From a checkpoint of a small transformer trained on Wikipedia: MLP 320 SwiGLU, a variant of Muon for these matrices.
Each number is 50 + 10 x the weight over its row's rms, rounded and kept within 0 to 99. Layers, rows and columns count from 0. The size before them is the row's rms in percent of the matrix's.

# q: layer 8 attention query, 128x128, rms 0.157, rows 16-20,47-51,79-83,111-115, columns 0-127
# k: layer 8 attention key, 32x128, rms 0.153, rows 15-19, columns 0-127
q47 094:55 46 47 39 60 44 51 68 33 34 50 59 55 75 67 39 60 45 49 42 52 38 39 59 49 46 33 46 32 50 76 25 55 51 48 46 39 61 56 40 51 54 37 44 52 62 57 55 40 37 51 46 55 56 57 39 55 56 49 50 47 43 36 38 66 60 56 55 48 49 51 41 43 61 50 59 66 65 45 58 62 59 53 34 67 30 38 53 58 53 50 37 53 59 42 33 50 45 29 54 58 42 39 53 53 33 55 48 55 60 43 46 37 43 53 59 61 74 46 55 50 39 49 46 39 35 49 48
q79 094:80 60 41 30 55 47 63 41 43 42 59 36 48 58 29 38 48 53 58 52 46 54 50 50 52 65 39 55 43 71 56 41 51 53 31 54 61 55 51 55 48 35 47 52 38 39 78 48 54 44 24 47 67 45 55 54 54 64 52 56 54 52 39 54 51 56 28 55 56 60 39 47 65 45 40 47 65 54 53 55 36 61 67 45 51 46 56 55 46 34 53 30 58 42 42 52 47 55 48 39 54 37 62 36 48 74 55 49 59 45 49 59 43 55 30 52 41 40 47 48 48 52 42 60 49 49 46 64
q111 105:59 30 41 58 54 47 46 42 66 47 48 58 27 55 37 52 32 49 57 34 48 70 50 50 46 47 59 32 43 45 65 55 25 57 29 53 56 37 49 39 79 48 54 41 32 50 61 47 56 45 37 66 50 49 39 36 59 71 52 49 55 48 65 46 65 43 55 46 52 40 56 50 45 53 71 47 59 47 57 44 51 63 39 53 64 43 50 38 54 53 43 36 48 56 64 43 64 43 59 43 33 63 65 54 41 49 60 51 58 41 62 59 46 48 50 47 58 29 55 46 53 54 39 54 48 47 50 60
k15 091:50 47 65 45 51 56 50 64 49 55 65 61 73 43 55 37 61 34 39 59 75 51 50 52 43 35 29 31 37 55 50 48 57 52 36 53 44 52 38 47 47 37 49 61 55 51 53 43 29 62 39 53 51 44 64 46 64 54 52 60 51 32 58 46 49 66 62 45 46 45 24 62 50 52 53 46 50 56 63 57 54 61 52 39 40 53 45 69 44 44 58 48 57 62 47 48 44 42 41 53 33 54 61 60 42 68 46 48 39 50 49 52 48 47 66 67 40 56 26 47 38 46 66 32 41 46 45 46
q16 082:67 59 52 58 51 55 46 58 45 39 54 54 31 56 52 42 44 60 23 45 59 68 61 56 53 45 43 48 60 68 81 52 59 38 48 51 66 43 52 40 71 43 48 71 53 59 51 51 32 57 43 56 51 50 42 53 46 45 52 45 47 52 45 46 47 33 72 53 70 73 40 47 42 32 68 57 58 60 55 37 56 43 47 64 49 34 46 58 52 41 36 52 45 56 52 30 41 53 48 63 28 47 40 54 43 44 49 45 47 68 50 48 45 51 54 50 52 34 57 57 64 52 55 53 55 56 51 60
q48 109:38 47 67 46 50 30 48 49 42 38 51 37 57 45 63 58 56 47 46 56 61 56 62 58 48 52 51 57 69 65 52 37 32 43 67 45 47 59 49 61 56 26 62 62 59 61 46 60 59 59 60 66 48 42 46 51 50 28 48 62 37 59 64 47 41 64 50 45 41 58 41 44 63 53 33 37 40 48 51 50 55 48 52 44 57 70 50 47 68 66 31 62 59 33 54 40 27 60 64 60 57 45 55 45 43 38 48 54 41 41 57 52 58 54 43 50 57 44 46 32 62 43 52 63 52 33 61 52
q80 090:36 47 47 40 55 35 48 47 62 43 51 66 56 45 62 51 65 40 37 54 63 73 61 49 36 47 34 49 60 57 69 28 58 39 81 48 60 46 32 64 59 45 66 50 61 46 47 38 69 59 56 49 51 48 72 64 60 46 39 52 42 67 48 53 39 45 50 50 40 58 50 35 48 65 39 46 57 56 59 60 43 45 52 45 47 57 62 55 45 53 45 38 51 55 56 64 40 61 54 60 59 55 61 70 33 42 48 57 55 59 51 59 53 63 49 49 47 46 44 47 42 53 58 65 56 39 68 54
q112 113:59 47 58 30 46 49 52 48 52 38 53 49 55 47 54 66 54 42 60 43 54 48 70 52 43 37 32 43 50 53 53 39 53 36 60 49 45 61 38 41 46 48 43 44 32 45 32 46 53 59 56 37 41 40 46 54 73 43 37 57 44 51 42 40 64 60 50 53 47 72 44 48 55 48 48 58 40 59 46 48 52 35 56 56 51 50 62 46 62 62 20 56 53 70 66 50 35 59 57 67 24 39 63 69 44 46 45 59 63 42 65 51 56 55 59 58 53 38 57 61 48 52 45 68 35 47 57 65
k16 092:53 51 49 35 66 53 57 42 55 38 49 55 47 50 47 47 54 52 51 68 74 42 40 59 63 65 43 53 61 62 53 47 57 32 47 34 53 51 63 46 51 40 41 60 72 53 34 53 38 36 41 66 65 48 36 55 71 45 39 33 23 58 50 57 59 57 56 39 37 57 63 49 51 45 44 47 64 35 52 52 63 31 59 48 50 59 52 47 68 38 37 59 43 61 61 52 37 48 53 66 59 50 63 42 67 48 44 45 49 49 65 62 56 56 47 63 43 52 48 55 56 62 34 42 61 49 52 52
q17 084:62 54 51 61 55 62 57 63 67 72 49 50 60 49 36 34 50 42 46 51 47 36 59 38 45 52 48 56 46 65 53 53 62 47 48 55 48 58 53 30 53 64 42 41 51 41 61 63 58 51 41 35 54 65 63 45 28 70 47 72 72 36 48 59 54 46 25 47 50 54 56 62 41 44 53 61 41 50 44 60 46 54 39 38 48 42 44 56 49 27 69 37 46 40 43 52 57 39 63 45 46 45 29 61 50 52 53 36 62 48 46 53 59 44 51 50 22 50 47 48 55 47 55 43 37 61 45 47
q49 116:42 35 21 59 67 54 41 76 65 61 53 59 58 37 55 44 41 53 57 44 46 35 49 30 55 54 45 59 50 60 50 44 72 57 45 66 59 51 65 51 42 61 39 61 66 33 63 48 41 39 55 39 54 53 64 42 43 52 48 36 50 42 41 44 53 44 57 65 48 48 49 55 43 41 69 54 40 58 52 37 54 55 49 52 43 42 41 45 46 40 49 32 37 38 51 45 59 40 57 32 59 60 36 56 41 55 42 39 54 59 35 44 49 44 48 43 32 22 53 55 49 47 49 45 54 43 39 44
q81 093:44 57 52 58 47 44 62 49 55 54 65 54 42 63 49 52 34 52 55 60 51 50 51 50 58 58 46 55 36 53 50 45 67 57 42 81 48 54 43 47 31 64 37 44 50 54 62 46 53 52 52 34 44 69 50 48 50 73 42 39 67 36 51 46 60 63 74 61 53 35 56 66 60 42 60 57 59 48 42 51 50 55 63 46 36 40 58 55 44 34 61 39 51 32 40 47 53 50 48 44 50 45 24 45 59 50 65 45 63 56 46 45 54 56 38 75 48 43 57 58 43 54 69 39 54 56 33 38
q113 096:30 51 52 49 29 49 55 49 40 63 54 49 54 46 64 29 54 49 59 39 47 46 42 50 51 60 48 52 41 60 55 51 48 43 61 68 42 36 59 58 61 57 36 57 52 54 65 44 28 57 44 45 68 52 62 37 39 47 68 41 51 39 42 46 44 51 47 57 41 43 55 47 62 46 39 49 32 38 47 42 40 60 47 48 40 47 53 48 30 53 60 51 50 53 41 66 62 33 50 36 59 53 48 43 28 64 56 45 43 36 40 45 40 60 49 33 46 34 49 66 39 38 52 39 49 47 16 48
k17 064:45 63 59 57 50 67 65 72 63 62 57 51 48 42 55 30 58 56 65 36 44 51 51 51 69 39 32 49 50 31 52 42 47 49 59 36 48 28 56 65 60 55 57 52 45 55 52 40 70 59 66 72 50 50 49 60 45 56 59 60 55 36 52 42 49 52 47 40 51 55 28 66 44 46 51 42 54 52 55 31 45 59 46 59 51 33 53 53 48 57 46 68 69 54 59 50 47 35 57 42 47 33 36 59 53 55 42 46 58 46 55 42 40 57 67 72 47 46 45 43 60 48 35 43 58 56 38 42
q18 079:35 65 65 43 42 49 38 42 65 67 66 49 51 47 37 50 44 57 41 59 52 52 48 52 39 55 64 43 59 34 54 51 32 46 55 38 60 50 56 51 55 64 42 23 44 20 60 45 44 35 59 62 55 44 34 46 44 52 41 61 61 52 45 69 48 47 58 44 39 34 58 46 37 55 32 45 53 39 47 60 63 44 35 50 56 63 59 52 29 54 48 49 54 40 44 51 47 53 62 38 57 45 42 39 54 47 57 51 54 39 57 53 58 52 64 37 39 49 37 50 52 62 79 35 55 45 55 46
q50 091:42 60 38 52 40 49 51 57 63 59 47 60 50 50 31 65 37 44 49 54 49 38 32 38 41 46 56 48 37 50 54 72 58 63 34 63 49 50 54 48 52 56 42 39 47 33 54 33 37 51 47 43 47 55 40 47 29 66 56 44 49 20 55 53 45 35 48 39 55 42 39 52 48 37 59 51 54 47 48 54 49 48 46 58 29 45 55 61 26 42 59 42 46 68 23 57 48 54 67 39 52 47 31 50 65 59 36 35 64 46 40 46 44 50 45 53 42 49 48 56 51 57 44 43 65 53 36 38
q82 074:36 62 58 56 38 70 56 27 58 50 66 45 69 55 30 57 56 48 43 58 46 44 23 39 55 40 59 58 57 40 42 61 61 57 31 56 41 39 60 58 49 50 38 32 40 51 54 64 65 60 39 29 52 61 42 44 38 48 45 41 46 31 46 52 61 55 63 53 46 40 51 47 64 52 63 50 55 55 58 60 57 66 53 52 38 52 34 68 47 44 70 44 56 36 32 55 62 46 58 39 49 44 33 50 50 51 50 50 54 52 53 44 42 54 43 52 58 67 44 58 55 42 45 40 59 52 52 41
q114 091:35 62 54 59 46 54 38 38 39 53 75 58 42 67 37 37 48 64 46 53 34 45 43 59 81 56 51 56 53 51 65 63 49 53 67 64 40 36 49 53 65 53 48 50 54 54 75 37 55 44 65 46 42 50 49 65 40 49 56 52 34 43 65 53 41 48 45 48 38 27 54 58 50 62 64 53 48 43 48 42 52 53 50 61 55 38 52 59 35 49 70 55 55 63 43 40 44 36 52 41 68 48 46 37 44 44 61 42 53 44 47 46 39 55 49 54 32 48 41 50 33 44 56 30 61 53 50 48
k18 090:54 40 45 51 42 48 51 67 62 63 50 73 45 36 46 45 47 40 73 45 43 57 48 33 54 52 45 41 51 49 45 43 41 63 56 43 49 60 45 48 42 65 53 42 36 46 63 44 46 49 51 26 68 63 60 33 47 64 42 69 55 35 46 41 50 30 48 35 53 53 62 56 44 49 57 43 32 58 36 45 45 62 56 39 48 38 46 56 42 56 53 56 44 42 40 43 70 38 56 42 44 62 46 61 47 41 54 51 55 43 27 31 44 44 30 46 59 50 53 51 44 43 71 66 50 48 62 38
q19 086:57 35 52 44 65 47 52 71 48 44 37 71 50 50 65 41 55 59 63 33 54 63 70 66 34 56 40 54 54 50 54 32 59 41 38 40 60 54 47 55 45 42 38 66 63 64 43 59 44 71 39 60 44 52 65 61 57 43 50 52 51 66 57 41 51 41 51 41 63 66 46 50 42 42 56 57 41 75 46 56 57 51 65 41 42 36 37 44 73 63 35 47 46 49 59 33 52 37 45 41 52 43 64 45 45 62 67 50 58 57 48 55 42 49 43 50 54 39 52 53 39 45 46 62 53 51 61 48
q51 090:58 58 55 47 80 49 45 60 33 40 37 48 48 44 69 42 57 44 50 45 74 53 41 65 47 54 16 53 54 60 49 48 50 24 58 43 55 54 43 49 29 41 59 66 55 63 45 58 54 62 47 54 53 32 59 56 55 51 44 52 47 63 52 45 44 63 42 55 38 60 44 62 54 62 48 60 50 67 67 42 49 50 47 29 66 36 62 43 63 46 36 48 45 45 61 34 31 42 41 58 52 42 49 53 49 57 57 54 65 40 54 53 51 49 44 48 56 54 39 62 41 51 53 62 60 42 46 45
q83 085:50 43 55 27 57 42 54 54 42 50 43 69 45 57 60 29 44 64 59 46 59 54 79 48 49 61 49 53 50 62 60 43 50 27 46 45 50 54 53 57 53 53 37 61 35 53 53 45 54 41 37 61 53 46 60 53 69 61 49 40 21 62 47 37 58 52 42 51 49 62 46 68 39 52 60 47 54 71 63 53 40 34 60 47 54 44 61 29 70 43 31 34 38 38 60 45 47 68 48 53 49 43 41 63 39 53 55 50 51 41 48 43 70 54 55 51 57 41 56 52 45 51 51 58 48 44 57 54
q115 087:53 34 54 43 61 55 54 44 45 39 49 50 62 67 62 55 60 69 27 31 73 61 57 51 31 47 58 50 32 40 43 59 53 51 48 32 67 45 40 34 38 42 49 65 43 46 55 62 48 58 49 50 57 51 67 30 72 49 43 50 37 48 41 33 56 48 72 53 45 54 51 60 54 56 61 55 51 51 66 68 57 60 41 36 52 40 62 48 52 51 37 27 48 39 68 53 47 59 58 56 41 48 54 55 46 32 65 56 47 45 51 46 45 54 47 36 50 48 52 56 43 56 49 58 48 40 61 57
k19 072:50 62 46 64 56 56 49 45 55 44 51 39 46 42 45 52 52 61 32 47 43 45 48 66 55 40 79 39 72 48 44 57 51 51 48 57 52 57 39 59 43 34 37 48 47 54 35 48 60 41 50 57 37 43 45 55 53 45 61 36 47 46 39 47 28 59 44 65 67 57 37 47 46 41 69 56 64 64 65 56 55 37 42 56 37 57 64 39 68 57 37 50 66 41 49 77 59 58 52 68 42 53 45 61 50 55 57 58 33 50 43 52 50 39 60 70 48 54 62 50 53 44 48 47 40 67 38 63
q20 088:52 62 58 39 41 61 52 36 40 43 54 71 56 52 54 73 56 55 39 47 58 36 47 64 52 45 46 55 50 49 49 58 28 61 57 45 41 40 42 55 63 54 47 57 38 46 61 59 54 46 52 38 64 44 45 37 39 62 52 44 55 49 45 58 57 53 80 61 53 58 59 43 51 48 57 51 55 41 44 62 57 43 48 54 48 60 54 39 55 50 63 53 57 43 32 59 59 56 62 56 42 41 72 19 73 54 45 65 50 61 53 52 53 42 58 52 65 77 44 51 46 69 56 41 51 48 58 62